config.toml
head_dim = 32
vocab_size = 2048
norm_place = "pre"
qk_norm = false
attn_scale = 0.177
lr_head = 0.00519
decay_shape = "linear"
Each number is 500 + 25 x the weight over its row's rms, rounded and kept within 0 to 999. Layers, rows and columns count from 0. Numbers have three digits each. The size before them is the row's rms in percent of the matrix's.

# down: layer 2 MLP down (transposed), 768x192, rms 0.0882, rows 537-572, columns 0-191
# up: layer 2 MLP up, 768x192, rms 0.094, rows 538-573, columns 0-191
down537 141:493535533493468481477549473538464506485536505528503492507511477519475500526535548515514514458480500526505524490548510492469491519464519512499491496500507509491516495511488514542488487496518463499554551496485482528466509495531472507500484485500479525507507554497506489483491507455503502492501489535482505508515527504499511535486486463494476490523481474512484486538490512509463542494493528445537518493509499517468510547528465508520486454489527472500481515485501498490491437525540511582473423513557486499540492479496477474472426510507512491497446493474491502512465495483523496516
up538 117:566512454487486504461527481526481433491442554485471537555460494510473496460500477531503486489480507474494504535457489491531487554492482477514493510476504496509461489492486504479515501465534486472522536458479480484499496522496491461455539537486513499525484524506523523500522470469513528474468511512502482541539501468507497461485546527487487515458481554510451518486462486487479505480485510480495503519554532492522468492516518506485509491532544512534519539517494512526524516528504507492519483553478465476479505488492478491514526498510531536491475480507511471502521502467512498501
down538 114:484496503511480504497515497488502460499518511469491479543499481498492531469450487466490522476536511544501523499505502509530469474490524481474529480485533444493542493479468501518490517483565513524484494481479509470469468525485499467533528509493524503457495530481548494513518510465497457509490474506511562548511521504515503553519431565518527509517512503509482512496475468491545502472514462499464512564475453485520486530537454510466474483510479460482520492504535518479481517508515519501503492502488504516443497514496493507511510512527483534544456512489477482492476528531521482497
up539 120:505506513493526439521508491438449478483503467540435504533523491517432451487488537520483522503543455502460495503492513507495477532483486484474487462499516528540520477467486486517507508482476500512487484468490524515483514504509496468509490535502470472539464521470538515519514484507474492511474502526502509520482488494516479491494519498504482485491497463548509567466491484506478521472507484464489475481487495527535487506433498507494504520487491457446476483515497503491536517510514449523478463530496522528532506482523505470492482556448483513519509503479499543518479525481475519536
down539 120:496471504502503506557539520479473491484480502540511456478473511469489467466481501513508516486503558473509504483470495490557484517487499466500508537526499482473494483501502482493483449492464468502506505495532482481471514532501499501499472501504503523542527489488494531473520478523504490518510551487494507501514503484515450526505500521550489475473537515465539470443507531503534497523492469550532510464449559493492505488504531517497475495501495547488499488523476471511554519467482495466503448477482544533449493480521504501548503492508520515519467516508439528532535475527532511502
up540 110:537490568547509477456509497524457508471481458522441492528540493503477497513467486509461504522517482505508499491491490508489502545499460448527515506502479526502513478468509515484515523470516465494445564466471469532519467487485497464501512519434509481495520502454475531501465496492530515503485533522509466507464485511520488494487486521477517527564517505531525530494472530542544540494504510492497481515509516525538486487508514495539516473513502478487487512510486460495516496495461472504513511490498526472504479475500454483496472523515555483466515476470487511531490508459514534530
down540 114:501490540539487522451537517525527529488520487480461451488475527495529500472480480533545519490503513488491496504492460521537494502484522474498494507545475491537476484514465468506446504518562481505527569459495500497547542495515498500535452527507472467493500517508482497452510501490539506505469504526497497512495516502503489562508516494496526515496503482513485439517517509457498518495496519512484505517492471486474539478566498545506485469500536515521512467524447494502506513510470493473471511504524476469546459491494491499499508512497491452477526494477540453539472497473479491487
up541 116:500493500498491471527520504492487450495491500488470496545485498490455492467540503519466492498477459472459513500547544491484517521502478466527479529466532484501510513480479488479464506504497487513538488494492444504483524531472533504492506501510488465555469499474513563496449489474515503520510484519523501529508456467521518458444488523485494497540557516506500518515507521485491511494456517481460477499524512493552464508499516469472495514558484508523490471474472450485540508454501468522510485516474531502499524517482457491495494531466521477470522502478480492480549545515542495515
down541 114:509525469514536502502533525502499524498496533506465525460517469530479505499501498461482498487545464494462518511526523517499508498531530487485480568495501545492514504512490497481494510461551509548478520535477530435509518479477523499491492457483489515505495507511456502503488529514518501491472442522565495458480468500487512536509533464501510476505514506559505486515462499552515507522511507498489525449421532512496541496515486520547509535497514495509477446481488505467450498514519490506519496483509448531532484491509486513469475487467487498478494487493502466511503465471491493522
up542 114:509506487521463482480520513510469477486496534505489501477517494510519495527536478518468493464552523495479502523516515491532496512515508523482546525555513507502465494441484531494471491500489519478495518496489469514495462524471490490484517542458543520449492495516511497437495501507469515515458452515455509474510510511496467480512503476479519434492524528510499522487478464511512520497494462489454499560499475502528475521446512533494501523490514485473486504440463513513485510535523495455500489557497475483504524510496559520447550541500496480510532470504501515521508485493522464480
down542 113:531465520504492484507534529528493484525481516489473473530451474471475500453515447525459446484525491505497524533465508474522503520498502497535505521499511466518504487524542495477507468485469527541485486507505493557504502511502525538503505498533524473490485546497527463503504514532465474484486442503530519470482518473468520502474514500527548534512509525518525508504484516501511543537519484530468473523510517460518494532489523461483500505544510511535475525484468447497536526502448501504466480492511483501514525496495469464467494482456478530492477527454476546532488486473510518462
up543 104:524461539521511495538447530449509519493481538475434470478551509540476509498494472498488496492500479518466479500509516533510518508464507509522493486498499506495495516442504509496497481485476472482456488471497506473565498490481489514534517481462493482502498468481447519474515437508461522488519512523485488489508509504498470482470492463514454481520525517510503528536554470560543484516509487504522471498526513504458528548512535516463491491483486484448493497474512516520460513483485474518482520513499536481542539460465499523512489516501485503502491492543531523475509475518523472482
down543 102:506485500549541550520455483488513521509516473516536503511477501493536470500516514484511511458508494495503507496511499502490503523494487521503460440522525491468523465546490495519493505510506515519543529512479479439487513475522513492468506487521476508483466500528481511539551509498469487494513503481531484512491506478515521521521507491487475530487452529453483468477468504471470496437480525486482487460518496539503540519498479459507517562543509502555522487484512491551500469474494493484563512497531517522471485500435492472505497464501549496533480497466460538534480494504479500502
up544 095:506483453501488453523492463476501480510485505504467470503484476500482493477502501544545506526456462545505502485549502478506486542458542492513513476487505533523476505496452493513511525437440480500491514476455507470468516475499500490498546501508484516502511477541467531505530484543560432526505526515510474537492477530464463493505512523488548495462507526515458502508445454515516480514491519483509533536504506513468490490515465517485525487493505516485478512487493481520516501530522466469522500504509499488519482486516432509520530500533528506502496478449537486529512511505488497515
down544 083:472486486471466534478470494512480501519475501465497544511491534526464531504529536493500454492500505466511533506468487480539492455539535533511459474531493476470503502520483522477469503469488470565526503501498481565504508481488506511511492510481497507522476483509499501480544497494504517492504457518501498496491535524532478507467528482517460483474529409472465498473493527506505525505495488519509538503524473462524475482533519482483512531508538511482502519523497506522476492488477483515458494479550531504500470482487516480483512477467546517479478480485501546544437519477523511548
up545 120:522526469494550495521471502523460480526490500466516431532474460550504498449551504512501491527486505484494496521489509529527515492490468491531498469504527510482461512484466487494541500492478528473530503475470487479496513487453475454491479529467484489503492511519508496522511509527535495516472507520481510517476509458525470445471527563510533473491507546461470502497517484500483480500460508487489427504514455516486489500495479489464516540507521469488520521465494500508546541462533497518529520506511480499483524473533527539491496515474481495507535499459519535500506543475481495532
down545 121:487508489480494518514493446509437547497504508483527492431490502519459453524529557519531478542540486486533497481472520478490535466550510495480536513478492478533465489503528495485513505480517508501504486513505499492543489447554475493465536519498502472551538485494518491525532534504461495501512470490524497455496488501509521484502482534502525483492482491517482466484501515494482487473502541525531510470511519503475500509514481474460509477506490466512498530570508494489508510505519499477509473479529498488450525527495528528501494453463480469488508567458505521473491489543486489476
up546 036:528503498495489473483513484491530470449470499507496506495475537495476533491516456580497524507521492521498530509490520499529535512527468501519569451486528492518495505489497487524531491463484526496512528502461441493501507501487498484486520523500474492500478481485443513496450456513545488489523487543483460498516499472495478485488547508451507444523516561511507519493502509511516546525473470442517497510496526494488461496501524542444498494504496507515511554489483500521521481521478466491508543504512526449483499460456503508529526521459495480489506503511533486474503516521519489487
down546 026:402489539526531507511489482467536456509500494490514494504487519508529482533507455468528503502525489460497487479498483517523482495502475509471481516443478510456527449485464517531494517508511478515505491504470534468455468527487514525481521498521446513530489518476453518442533522504513515540498512442492489522488513508501463494513458512506501506454511494500467483527469515498503498486490477485492518475496483536537503485519506445524504533508537498502521454484502507471521485486482486547503514530517552542461517518517501485516498488491504504471540532477502526488490489505478556530
up547 128:480504518495486440468517469473464469427511483514473515491522507524483499456475440502510499490509490536489492486510508530511510528480500449502510480446526487502502487493496521484510502525527471477503483486486495533467503498517487474519504516489521442510493527493506504500408458474513548521511472530513524505484497497510482472429504550486480484525496472503538495521506502526493516498462471458482473482543506484550459516523505486495503507525473482535511487516491527482500538516513494513485508502535503498551463516480477510544472509495536480526517487551502529540510527519457515494
down547 137:507544510548484502460501472533533467463472513526506529511515490509515497550508550516525471529495469520509494481464518503475504473543502514491479477476490489505518503514503502463537479478494528455495461512504479489473507516568496536477507506469464493475483542523515513521538486479529485498536564516516487541519455514517507499533513524474448495505507448522499458509527466469514486476476475445526468527551490491526465483517500501486477520491511491519480509530501491512478474524475493498519460473532497488533464523525467555476488488513503524503473496502493496508506434496532494507
up548 102:582468531487501488484439477462529521483522493485478469492494514487464481475510498508501521520478514523516497509481548481516521524485514494470538483505533493522488501478440478509514529495509484481504538452489514523460481471502524512541529508501504521532480466502499490503533491485534526474519462526498475565533517494460508480507496541516543500443507477487494474527484471523522519520510482509523481515499517550465512507526500518477456485471487519507507524457490525492458488529464482508472499522476475472527493467477487546513502504522457493494545536484474500504505453459499477461
down548 105:467532487456477468522473517488532513527490540531498509487487521469487476508483481503546479474455525512482519524504500488503493529496514497471527556538517553502491463526544482482519454539462517520518480514518468531517543522481506502505520460511503495590504496496475518493521526519466443526507507499461526506521500511464507482517485482509487493464478513482528478506462503481503444481460529461528502474506472491534461521494499516489463487434495482480486489511523502513544496495476544497464511505501525521506507503482490511516501516488524441484489493520506550473486492542475520511
up549 032:489513494505500454461493505451501463522501496528428485519486502512506505522459463530478521476491431494459509474505509502497509504509444490537462482496491475492492510496476505500500516515517497461502514462474451488486447502455470449479530509505495457503512497494438506488510453495484535513482470568517524498533471503472488471476501507474466495530489532548551520501485522537538507471455524508519470516546532514497474518524500504468515462467528532513482521488507494528497506505461485486502495524489495499464524494459484498482522538510509515508530494516486474484523511480503493458
down549 026:504517486464521502513534493485515523461509506488497506543499473488529492531510510518507471493516502502515501563478502460499514520478493492515502527461500508537455480553505469507500494529508502532499503475517465505501510513509504540513485508533520505516475512510531425512458504504518483492512547502466474469455476497518496506476499496503532504510525484504493489504468486472474474500481517492533495530532512495509484481482494497470479518529492491479509499597473506508495495473488503501484498508483513492518469495533485522545494335513511516477495499499474486503481483494527467507
up550 123:487490431499472491528505491488477512449479509557506482522492471534511485509519513522514531487531505530505514542575534521483523511485516478483456421482546492527502496496497487456527494486456521464537477480498462493478485492513489491500478510496498505446486504513516536499544496507499523492479463513508486488503503487511492491521507511481495484522495520486479494524489460502446478502466459495522512531515479478503486471441484472465544519491475500497524450494484515558515502510552482475476530506476514495503490492512503483507522499433548485504498521510518545466532492489462517530
down550 124:418510494496511468518521549437509506524500476491524518563481551479518466498483517468494548503531522494485508503522507490512521512530511472506516515496521462499551495501470503491484483447516508522437521517522503491499507508520489490557547517509536482507505499501484479547473519515488513519513494466514508527505519485541473493484477539459496506488537477511506455476505517508446495501495499458463531490479525456521500518514508483493501534512458491506484509503496533482543494516449499469541456500494480508506465506460508513518472468500524460471467479514506493543521481475493504459
up551 097:524439514514460462502524471451495460454473506542516470498520508478508498467564460519543506490532494512523492505482516510507514530487530482534468502470535499505510522491503478536559510496464487532519488462517462501474522520499464510500498536520499504476495472552498512457486514512530506481512538527487514520491474487476518476500546500490480493502503544503454520523478506476535500481493469468452472513487537528497468504516483529514505555496485514474486466468437463531487472514507505481479530533484485472514479543481484486531527475463486479462523480484491504485528497503475507483
down551 089:476517474522505495507490511499478481462492503537542515469499509484512499509475499532429508551545503460522535474483515511488528496564474514486446479478518477521548496501485489466476525542536484523482547488542486517512485495493488529487503462477514513530478495482486516513543455497465499513520510446525496519475506513498453520511499530511497508506545440516471519510500538501484499494497502473485528515513501494556537486470526440560502452493474508523500506476491497529502495464502492515495516495500506504528498494482500468471521461478477464496502494512503542471522498500480549441
up552 040:515478488483468451507519536475488475450481503502488448535506499524504520504501513525475489480489479507481525488515513485511494508506517514523495481481537508504493508481492471518500471498482528450499525456473454470547494493491492490488511499490483497490441483540488485480509439511473523468462536553487489500496498468458518433459563491431494480531505504484490471579520494496538509486480477500472482546520553509494504514494534528495497495502500521491484493475518500535488519491505490479503522552484515488500518468489496488495509537513575508499523463506527493495502527447524493493
down552 030:485500514494491502567502495499520472519485485514494517487516513479521465463506500493512496511516485485499508519528523540526506531491513483567500511515490538478488518490468504513496503468512508474466503515474533522492489501533491492494507459515488510504539552468501522507504511480476543491539487436512461499487522470516490532489588486491496486493465492504506509488466515506471476495508532495498493518545477506473475480488475530491507466492539512478488462415528486494467486478453489517513535514511526484476472523473490514524501568517508487534505479550520531499524454417486501491
up553 107:495454510503495504485508503488445474509436488496491505517462539526506468476474439519509457522540494541506538461480514511533530540469534513553533498526503475510486476482511517511533489498488487428511503456473480490483510484512509504523538519488507546495506508467446521523451510484499527462473488517495518476481461479466508494499548503483527489533485484470532475493486500516473526469484526487452505543518505522476492466501468490498471541500509538501499494520470490517504526500462499473475536474500531493516478487446498482482491551522507514467483485542496467503495502493468495501
down553 101:496532500545496529543549531510503519497514467511490504477485489520497485516485477497525548449473493494494453539471521448489519464531487498452489471487534504485492509517507486520501474534507490575456509482481463496502500501515503477499466543488478493486458492524501495502485533486454521529516499469514509520528520510530475498487500504476504552488508446458532495502498488481510516496513504511530519480513489477519495502501489519482498499497470511483457514470518545485564499470484503492521525488472536537462529507483470483459482565502508478519463557463499517506530549542478469492
up554 120:497505486476541420514492525466501475500476498476483479519522503555509529518519498515484532505551448474428556493516521504509507504486496474497452475463488518481490529515494492512539497494530528506484499484478504467518495490454510512456531504522446485483534504529479498533529488512465497486477511523494474521447524511488457491490493478454530505504519570464469496497507457521498514520431529475518478528507480530461480523528489506470518507482501467504487524505514514499518483468512475497481485548490518500498498488466457531525495507473499520470527483505541493495508497468522502495
down554 123:519531494466496445497502495524478531467501554526479502478517542501523465488490472472514554518550469446489488525448507497524501516481516495464490511449460490501516538511501545468506499514549516476484522532557474537509470528488480514483502536536510512500505492492462498519443461488528496543459545527529491474495505523486487542493455512466474481507508488516523519531508497549463493510495503489508542498501504495460529547481479474508516494488449481467461509532507507513541535505477477489492500483479474520513514496486483486504491490471480494484528490499509523497476474513554506494
up555 114:514483496481488484512474502484498448484518491507469491532490486448479502470490490484516482490513522521490509513547484525507501528518483517526496499431576496539521512462447489522475518524477482500529499496480509482484516455507497478540523519455484472531477495499497453465490504476549473522502504521505507499491497517485473430437510526499512484492533486541524498524517504519483544527482501471494477469472510517540475498487472505543532488536520529502477467534480504516527495503518488504442535513498558467480473485460506474505522517443502495517535511503491461502478514495494493545
down555 114:510483492491539488488529496506500480493532497473510529514493504488502506488518524558510507487503476499469476476494471486520524515463550464527501476495458474515496543503479483493512509486566470465484555499504488507513487564499486509545464541543490493514466492535482535515479482503529513512486455509494496493491521498500492461510507486440514531532532513512534497485485513493467494446486553512500490481510491510450502498429535522477518508496489479551479487481513467561554484457471507524501498510510511520540527536514530516482523530509460494479474487476512487479517485482513446489
up556 121:498488524500491496487525487524511481486474503483494492513526517465480554516477466518497506485483477522436516514513484497532478497476507521495481512496467502513467535470530529507539489489507459485493524481469489483539519506533479507492513508485501512411496483520494519449494481485522475498494515524469512500499467506515531516469536444483502506511457516512516505493461454513533470462502485519501517534490479469508432508478518529501495483458501477528498514497494493546489518501536464452555486507471559468494504486501519490502491511554532487491449458505516484511479534433511547510
down556 132:480493549504457483530481470527479573467497460503479496500501473509511530500499523513501505501532474484499487460506485495474490469452509537501474498501508527537527501514565512462526514477495538552517503493508492502505493524509516493459496503500464486495539501500480456526525481496476508481518456540500497516573499500491485565544492489507511513497488476522450487538499479493539505488523490492488496492508438512476525496499464496502532492490526493521518531504496507504448501495535496524560506508457490451514470503475502499456514531452497470450473482478529513504464526480488535513
up557 107:538492474512533498465471478503487491504501532505486464477501536509480484478505478524523459559469511534513469514501499515500486525490437506516495512497504433511530494515494437498521493454481518435474516457480480447485489457521502464521493508471530461501501488456499510505528483510547520525504451518497479509492502454510533496516503506487473491563499484462527487453515537521480502530499528510511496499501525483469494516524519515448499476554482541491520498468446497497484497519471488466538508507510510454495494501524458536513511514526511478533507496484497528505487479497470491537
down557 103:464494526486505481529534529467501453494461467482498561521523509516516494488465487488478501478506486518519502532509508497528477464503490480495543491513472485454484509499492553526534479498495499523499485489493554531500478497488477529496475505520491512501489519508511548509489514480471513515492558482501518432537514524497476478467513489519481536448532512513496509474526493488513503482539501498503477528500478478518495477428501453508483471463510478496482513512522473523505534423548495483471468491548492498503537481491529462516516554487548506512482472474476541528512455485524507484
up558 106:484488465497477507492509491449506503459490489488536504482506525517503494528487480502491537477509473527486586493471532506504505509501480499484508459488543524500495514467511508513497503540524538513538436501474505454505500488458512510480501513527492523457468514521513456472517520476507485490484509514488511488494508492490500457480523505488499498501522522454463487572490477498516492474486469488468510505541462567486469510497437497503520486493517525525480511509508511492513518448525469496447520535486517504494519529509511449494528509524474517468511422493563498461513503490502536483
down558 100:481498474485523471471505487521506503544498487491527519460472549514499471500510508512489510571492519524496526510514505475463493485452516498526507501551468503463519475513510518455446507518480515521513557501556506505507476486550490497473500487507530488489506521512502520510455472487496495472510509531507479480503512470482491487492553511519542456517534487448567499443495468493526484498480497486516521521449481501488467534536531486505483521452479484544479519502489470505476537527475472507542538484496476517487466530461527503517505464500491529493505539493458492541500480484494485502
up559 103:558504511507506485487490498497460510508495522484492481520515494500499487453501512513492483543541490490513520473473495481499535564524452496484475440475511505481499500504461521479502514492524505492496522472431522462496511453474494492502493509507478482533490519485486482440533452511483531514483483516497481478454483443475458448512515536490531481556471509503519506467499550499483470493499480420460520494481498515512516505507494503505530497505479535477519533540478490491517518446498487545486497524479480523485521494519484471489540514494496508491519446490488521477531495487555524485
down559 102:470516511481490534491530533490527539475519534519504513482516505491532512558458487451486504487472455511487499505505493509533502449558528522476515485482536486522523491547507517562465490458473499483503485527535524483499439487521496493493520512478477468479508503477516496488512505508467510477474494492542508499509515481504475528465494478540556516514563511509512508524491502505518545515464496489552480491488502476511489546481448518467500493472475508487508506517498536512472459492515515480469500491462487522503463562529480482524498445467473510510492517468508454462487492487471476496
up560 119:522522510513509489525498479507468462451458555530503504479501540549445471475502452509482559459499446475494471470521481499523517547505497436515485481493505509449508514493505491520516508510510462473467458485497466501449508485510503494513495517497477501516496468488477478500438449503547523503501521512517483506481498471514508485497506538475475478528490467528467501502492493510520518506472491510465504513521561529514489505503512470463521520539474542465512500513491500534499505478456466531496508490550538499530487502484480504521497517507534474465513478525503549503529478517505519539
down560 121:532476510482509473480491459497547496515497478499473481488507464499468489530532501450518509526515471493570491545504553537504502508479547517490464519503513542523498519531471533504470510518548501493499529512506503472475446491459522509455483540496519479542462545517472491540490485457516491512450511490511484482527485481460528531492538471520481541517474479535539510498503511491523478540479487455509491479527485484529505506515492461523497462529483480484496475476498491513459555524531480492519507524498476489488486481515476510531474503466480512539486470525459496484515518493498471531
up561 118:504509458495514459487479512472473454494466547507485521488535527538513468525506514521515479490508464481484513514526501500483462545473478485510521481458480533518481520497498483507530530474492525492526521473510496445511440533504477476464515525496438511466493507484492538515478495482511475514483511524497503556500521488506478496461524464503489495503491548513471548509448502528465492552460514513512466526578493532475472500483493506479520470475512496473523528516498484529502547557540453476494490513503498478460505511490511493535499504506524477492519520495545499499512507464538514498
down561 118:546510523473469509489520489499528523506468491478496419502509519480480469503489519520491493529498487502487491469481520516495477529505517506506471490512474419558524533468516487490522494534523473512523527430548437488509505478482488492504484486522534448481539524501497481558473473485491486498518505507482512524516527521493511533519453501502525523503517496437503531519487486528539509442491527501487538547496509504523543521486486531514527515500466504478506532495555541485479502487467478488476511462451499498478529513487508475499485469485492485492481482512496498510473483535519511473
up562 035:525480499518506484519470520487498468473435507487459476521493498525444502516487482576502512499531483548461505486535521492521502497496528532496515484504513491543483512514474511524492507506504526442496513452486474467492528511519497481477530509514496528498491494548479503507521476530525558458495508549504491507495503489457470474511557475484505470487499504528525465474523507515500471482484493473478493536560517545478464512494503547443548508533468477513532473505496467520501540514478493462464499533503492522500496502491470477511529534478531504482487462528505507484492515466502492545
down562 032:550444462497549497495521529471489513479543495522495506503475493484526494515506484466482499489513471507515510501440521510504524513510497490517516471475539489474508505506487497518547466476480512468488501478520448468527516497478491506520488489486489548491481497565482506545535476507479508481514472475530506550538484481506506528502492477477444461529506530471507504495524510518535492507537507523521495512491523524470504520511507504517478533485468586457475547478524506465421484482507486514509497496461506516448500533483459505479469493474478499467509522545502523469495482478507497498
up563 120:478519496515544506520543527468503440509461509476466509475502505486504509466499521530494492487498464472463553481469476492521467482508483489519536487483508487517502476493471475478546468501492517475478541469504479491475488494525488473483478536494507506475560475473502484496547496532534468528483510523504491508506408445460519494475517463492532507468479491487483520477478487521508486511456524498499519458506519497481495518489536463524505549445546499547537531494478502525508497503482536462474521486499499519490485498492528458487515504522515524512538486489490515508488485473514520562
down563 125:544512475482492491480494504535571464511529535505480526481500485490511494503519489476496511485487448509522525502540514506419495483506540495476492492470474539488508515504485492492462525525506482538478463503537514475464503522501512508513488508547468457557521507519495533473501437446513549516477501504496462503536508517506489462480481489471512486504458495507475498555503494465498478507507540510529524459530490542558495522510478490532499480506474492491485491486545523529441533474506487456518491467534527488476524546508522476515522475476502497504505507512476469504494514502488507489
up564 112:502500457490532495520495518512471464446485499514546513572528533525469499516527506523501514478530501535494534481504513510524519492503518490536539518479483453521536504476494483494533486506490473442496519505508462469496484486515477466533503487495488490566506492463483552518473498515526526491481507517499496458513480454488490469474510482495453474502476526523518454497462496490462450485466502492492503511540493479497490504497511497463477476470453518478510473518496461531437508508484495469524478467500502514483472494517517512516499576476547443523506508510511501494507522486541484499
down564 111:517522490467490508518494528513472562508473468516514533503478516459506535526498529519464510481473558508499492510484491477499537500510555482512478509529513485482489477523519509476471506498473491514511494519502493465463496500503501470498501532489494502522446511490516443543505511532495491479510497522487503499463488545544455546525450474465500502487471489494495479506471527508524467513498515482511506471472545518513495474566501475459525490488490529532525531538522479474479490511468487554476454438562486505497469459537540506515465498502522482512526522511449521511500512506496511491
up565 118:558520525493459530449505511487488508487503527515494531458463486492499498441524450490488479530551495466521502490506499504532478496511492490473455468490499487483461507462478532478521482478516520499477526470497483507500487473495511480520552501504510529457517491515472498505510439508523499510495487511470495496463505492483488469489519470474523491483451502502497551474505513563513499487504496462469456503548520521507506481530510510503487509518493525515534482487492519524484504478434504567506525499525499504531459518488474470446536504476457480485521461521481515501527506486569527482
down565 114:530495521455471494516530540526538509495544465490492514453502464514498472473545451496460467484475519512529505494494525516529488500492539493490465482506486492505517428473498489506503511499469534469505518509529524483493457495485511499530572470493500511520510495517508529505490503458548479500496557486517530512474535497544486495527517520438564500433511497495496504493458499484543486445466543517515477509497480485486486534506459514485498548483480479478559486514570510490510503490511482526514494482502509523488498490509490489481476484500470485480498489501508507494496538494516509516
up566 109:516451485469472499512507498492521527502518490522491541520462496489512511505470495494522527517490499516493540511490512520488502477429487505501510465469547451561494487461479482528494486428470536522490502490501482483510512479503484490502583512524481465468507472530490480504505482512489439480481509523459499519523476495482477498509533489492510476510489534497539514514523490558492482473496545453491521477500513508481509500524490492478504522513462503477513500528506525452467481535502490512519544458510506487464500553487507482499543491477515445527467495532570493487532492493523507483
down566 111:504474498518468456526511523530499504482478480503487498463533516552495516513461468494498463488512492529491492522479506524491493460477481504477465531475500498468496524528434507512487537532499495517516493512489476488437513497515494494503536484541530517517503487479512484504461471526536505502468515509499485508562517529513479531461512550490491469458504467469495524533533525519525474468517507517541504524497467503505507521512456483457501481532541501475504471531505496488506486519491473547443518523528442509551528519506474513538434492484496481494518468480528486551521478523486507493
up567 118:494509501494516471526479505446502512517515481503477493551502490535508486481495488542474500479542514518496504517506553496482505491552449489507527485454505476485503452502523514522504453489484506477510514493504510495494501536464476494444517473519483464519471499508531482448489488503495468494503476528490515498506523460493518466510476478523482470562516543498478540495527515533478461503442483477460470517500495512528468488443552490434504533531472484502490473489497526523522512472518444510512458518504490490507483504517467498514479506484555518481510492502486534500576511503478487495
down567 125:512517480457549461467542502513495523500502509476518534519496472504479458537524524493521486463488490500483501504489538490509509513491563525459516522486480513481554484491474472436488522492477538505500516550542530488452489516494493490503489482511489519459492493485501516523529494513480492501514466530508519485490517463542477466532471495579487542487465513509465501544493482496541477504511528507486519462499433488514544505469526482490490492480519477504484486502480476488505507537445493469543472503454496489515501535513501515534524510516506473467497495496442520511505487524473477535
up568 033:517509505489507493502498499512472462523505473573473492486458501484489484508505480534506497501524493514490495511507478482557500498475469518515501494483496488498506529463477491492507505476508545499478496491385478489505482461485486464493541558455486462487487500507463503469495501474525491496467486565429513519532483511524514436479500509480478476497474547538529519490505457538506504509486501474497485569510510462508517547485519546515522515492487516497514510520485489494525515477452460447507486526509505474510503508453494488489486513500536510484476493504505478491500486499472520505
down568 025:505479516485510507490488496490518514538482518519503530496511504501483466514528546494516518517467512469504507485471497488494538498511550491475519548489481494488458491512546501438467494545476414501495488537527456477484503527533483496521493523498521491511443518453461508497498516486513520505545543442493496502507483517518491499523494474564519551471506511486508510490513516493498495515484532514515537503488509483480489485476461511509515547453517505500457515472489452495477519507487503513531534483474490548500472568477481510535437517510502526456512477479467512513503515513497483476
up569 030:516474501524519507488509498502453502483458541495519517544480528482496423473485507539531486485483494483526483554521513513486503515503494510557513473506497462468484468470454459480538516488492471464448517510456458502480491498510511489512483480518519527506466484473505499491512494526502494502514499576501510477492478498491480428462496518466435481549494549483489493511491510516538478504512463469499495483500526523508487492516474495515511555496439503494519511504479509519481509503515493493511474538497486502460520483511517453498492528463524519515570515475472501522528496492495482512
down569 009:529488504491502485441493455502472528464510487488520515503512553524492488509510506506491511493505503504488519481520485501469499507506489497511501523510508500504514502524506480442486525531526516512495487502497425511522466484491468525515483503509468468512511511473515496486503443427509509510530499508490468513525478542495484518519512507484478551497496475496496521515499470509563485499497509520523509581508541482561482515466498420531543501516517492500529486447441497504512501523510476524527495482498492482500516496541486512535489555517514503483570502479483485511451492511441498492
up570 121:521465519555513499516487484553494480483500474555505442477489526485507468501566519518517487518486507506509478500496538511528512516514491518492527503496476509495569502505463466481468512511504509448471486473442507488527488476487488515517500485494531506526473494465468549478487517484520536531502493518446474509491458435422522495501553535504509493473487527451505470547492500499506515482505504499499503527503506478501477501504504479544473487514476491533513512483474518502518522511510487506515487547487455499474522501463497541424520499521505464521485473504503509503504510458503498509
down570 127:514533465520467493489513511519505533522504499479474478537505458510507520502460489520484497478515502446476474480506478481480485506496516495530429475505544564497510487520515511412534476494477505524514484543483522453544486506489503516510530497452511468520512501483551468452462507466484529491501583515514517544496516505489505504496503466508492508467516493516497507525514488503530497473516520472515468545505515501468485530486511556490565463487480491528487484481507505470511514464459525485516515481513470513523475493532506479519508497469532472497484524495490520505515477503529521525
up571 120:494495483486477499500467503467515522501500548509459531460520512508458501519503493525440491526521487479520537511492497521529514508511489493505438475449524494467476508495508501518498489507504463527458531477498488522531501468508497497480512485513458495496517503479485500478514489561497530468484509518494502464469490507477529497469509482477444499500455506456541507499539492514521500523529480461496499530521564460488503501509550498517503510526524550552507454510493529536525497536528474482432556541519495474498476478486479506498503491485527512474514443528539509498497485458509525523
down571 116:489536498516487481498487499499466540524510510526487496513484504512498506482482490517500530505518502522505482549463522483503520558466513497514525524473497495516442505489512481490524496486544521533487462490507498488452520468491503492458502484463512510530487497498468532519439469513534525498468508522487513487533522512533512470501547511462502480496479486514480486471517497489488496464506505486512498535468479493469471517488472477507467474515466409493494564520522475506482531507482485539487523537524432514530554468486526516507501447483525512550524492455517512493535529511555489500
up572 113:487517468498523490546505488455525454482463498484470487488512479498508523509482461513492474485472493539486518480479493521559491518460518488494514487464538496485502473431487506550513526490455530495522515498469497483503461485462509495466539518534496469461483502499551539484493525480497465459507503526458518546529512521472485467496500505515468502494519519506558488493490520530537544533504478508486478529498493465508443493492485514491463486495510531466467501478510517567514529496499477503514508515514503479500501479528494500520474496498489483492479482507577486450495566493489497511
down572 109:476515508508544487455527484517557448498471502466546500506495507467494508506470495506511517518490440539481528486511498466478480470531501454477494468505516506522535486520545525445480507536515503503516494463469566477494445483512485508521493523511474462483507527477536480483514512484522497509508514483507508534481508491493534503483463501504544507470548467510507528532537483496472480534437568495511489522501504526546516474544485515524512492512545521498486473461469515493481495509472528475521493482496508534506493543447479506504491508475537513507489495514506478487460490482536506493
up573 114:510473514476476504531472468519522447454489466485494471499499519545486482492506522535485509520540466469529542483550494507509497490513458500531457472552489476437517504499488513534490525494488508517493509486468468479463506491514512489470520494485469576499467492528491506502524468505497521535471504521510484513518504495512474487474515480462477509502511518465464525537506459490533500486489468487477505526515479492537467506513524472477514507482483494528489555457431474472554460469549542526507486494441503510471507513491507521513495515513512516488520497494500474524542495490529498463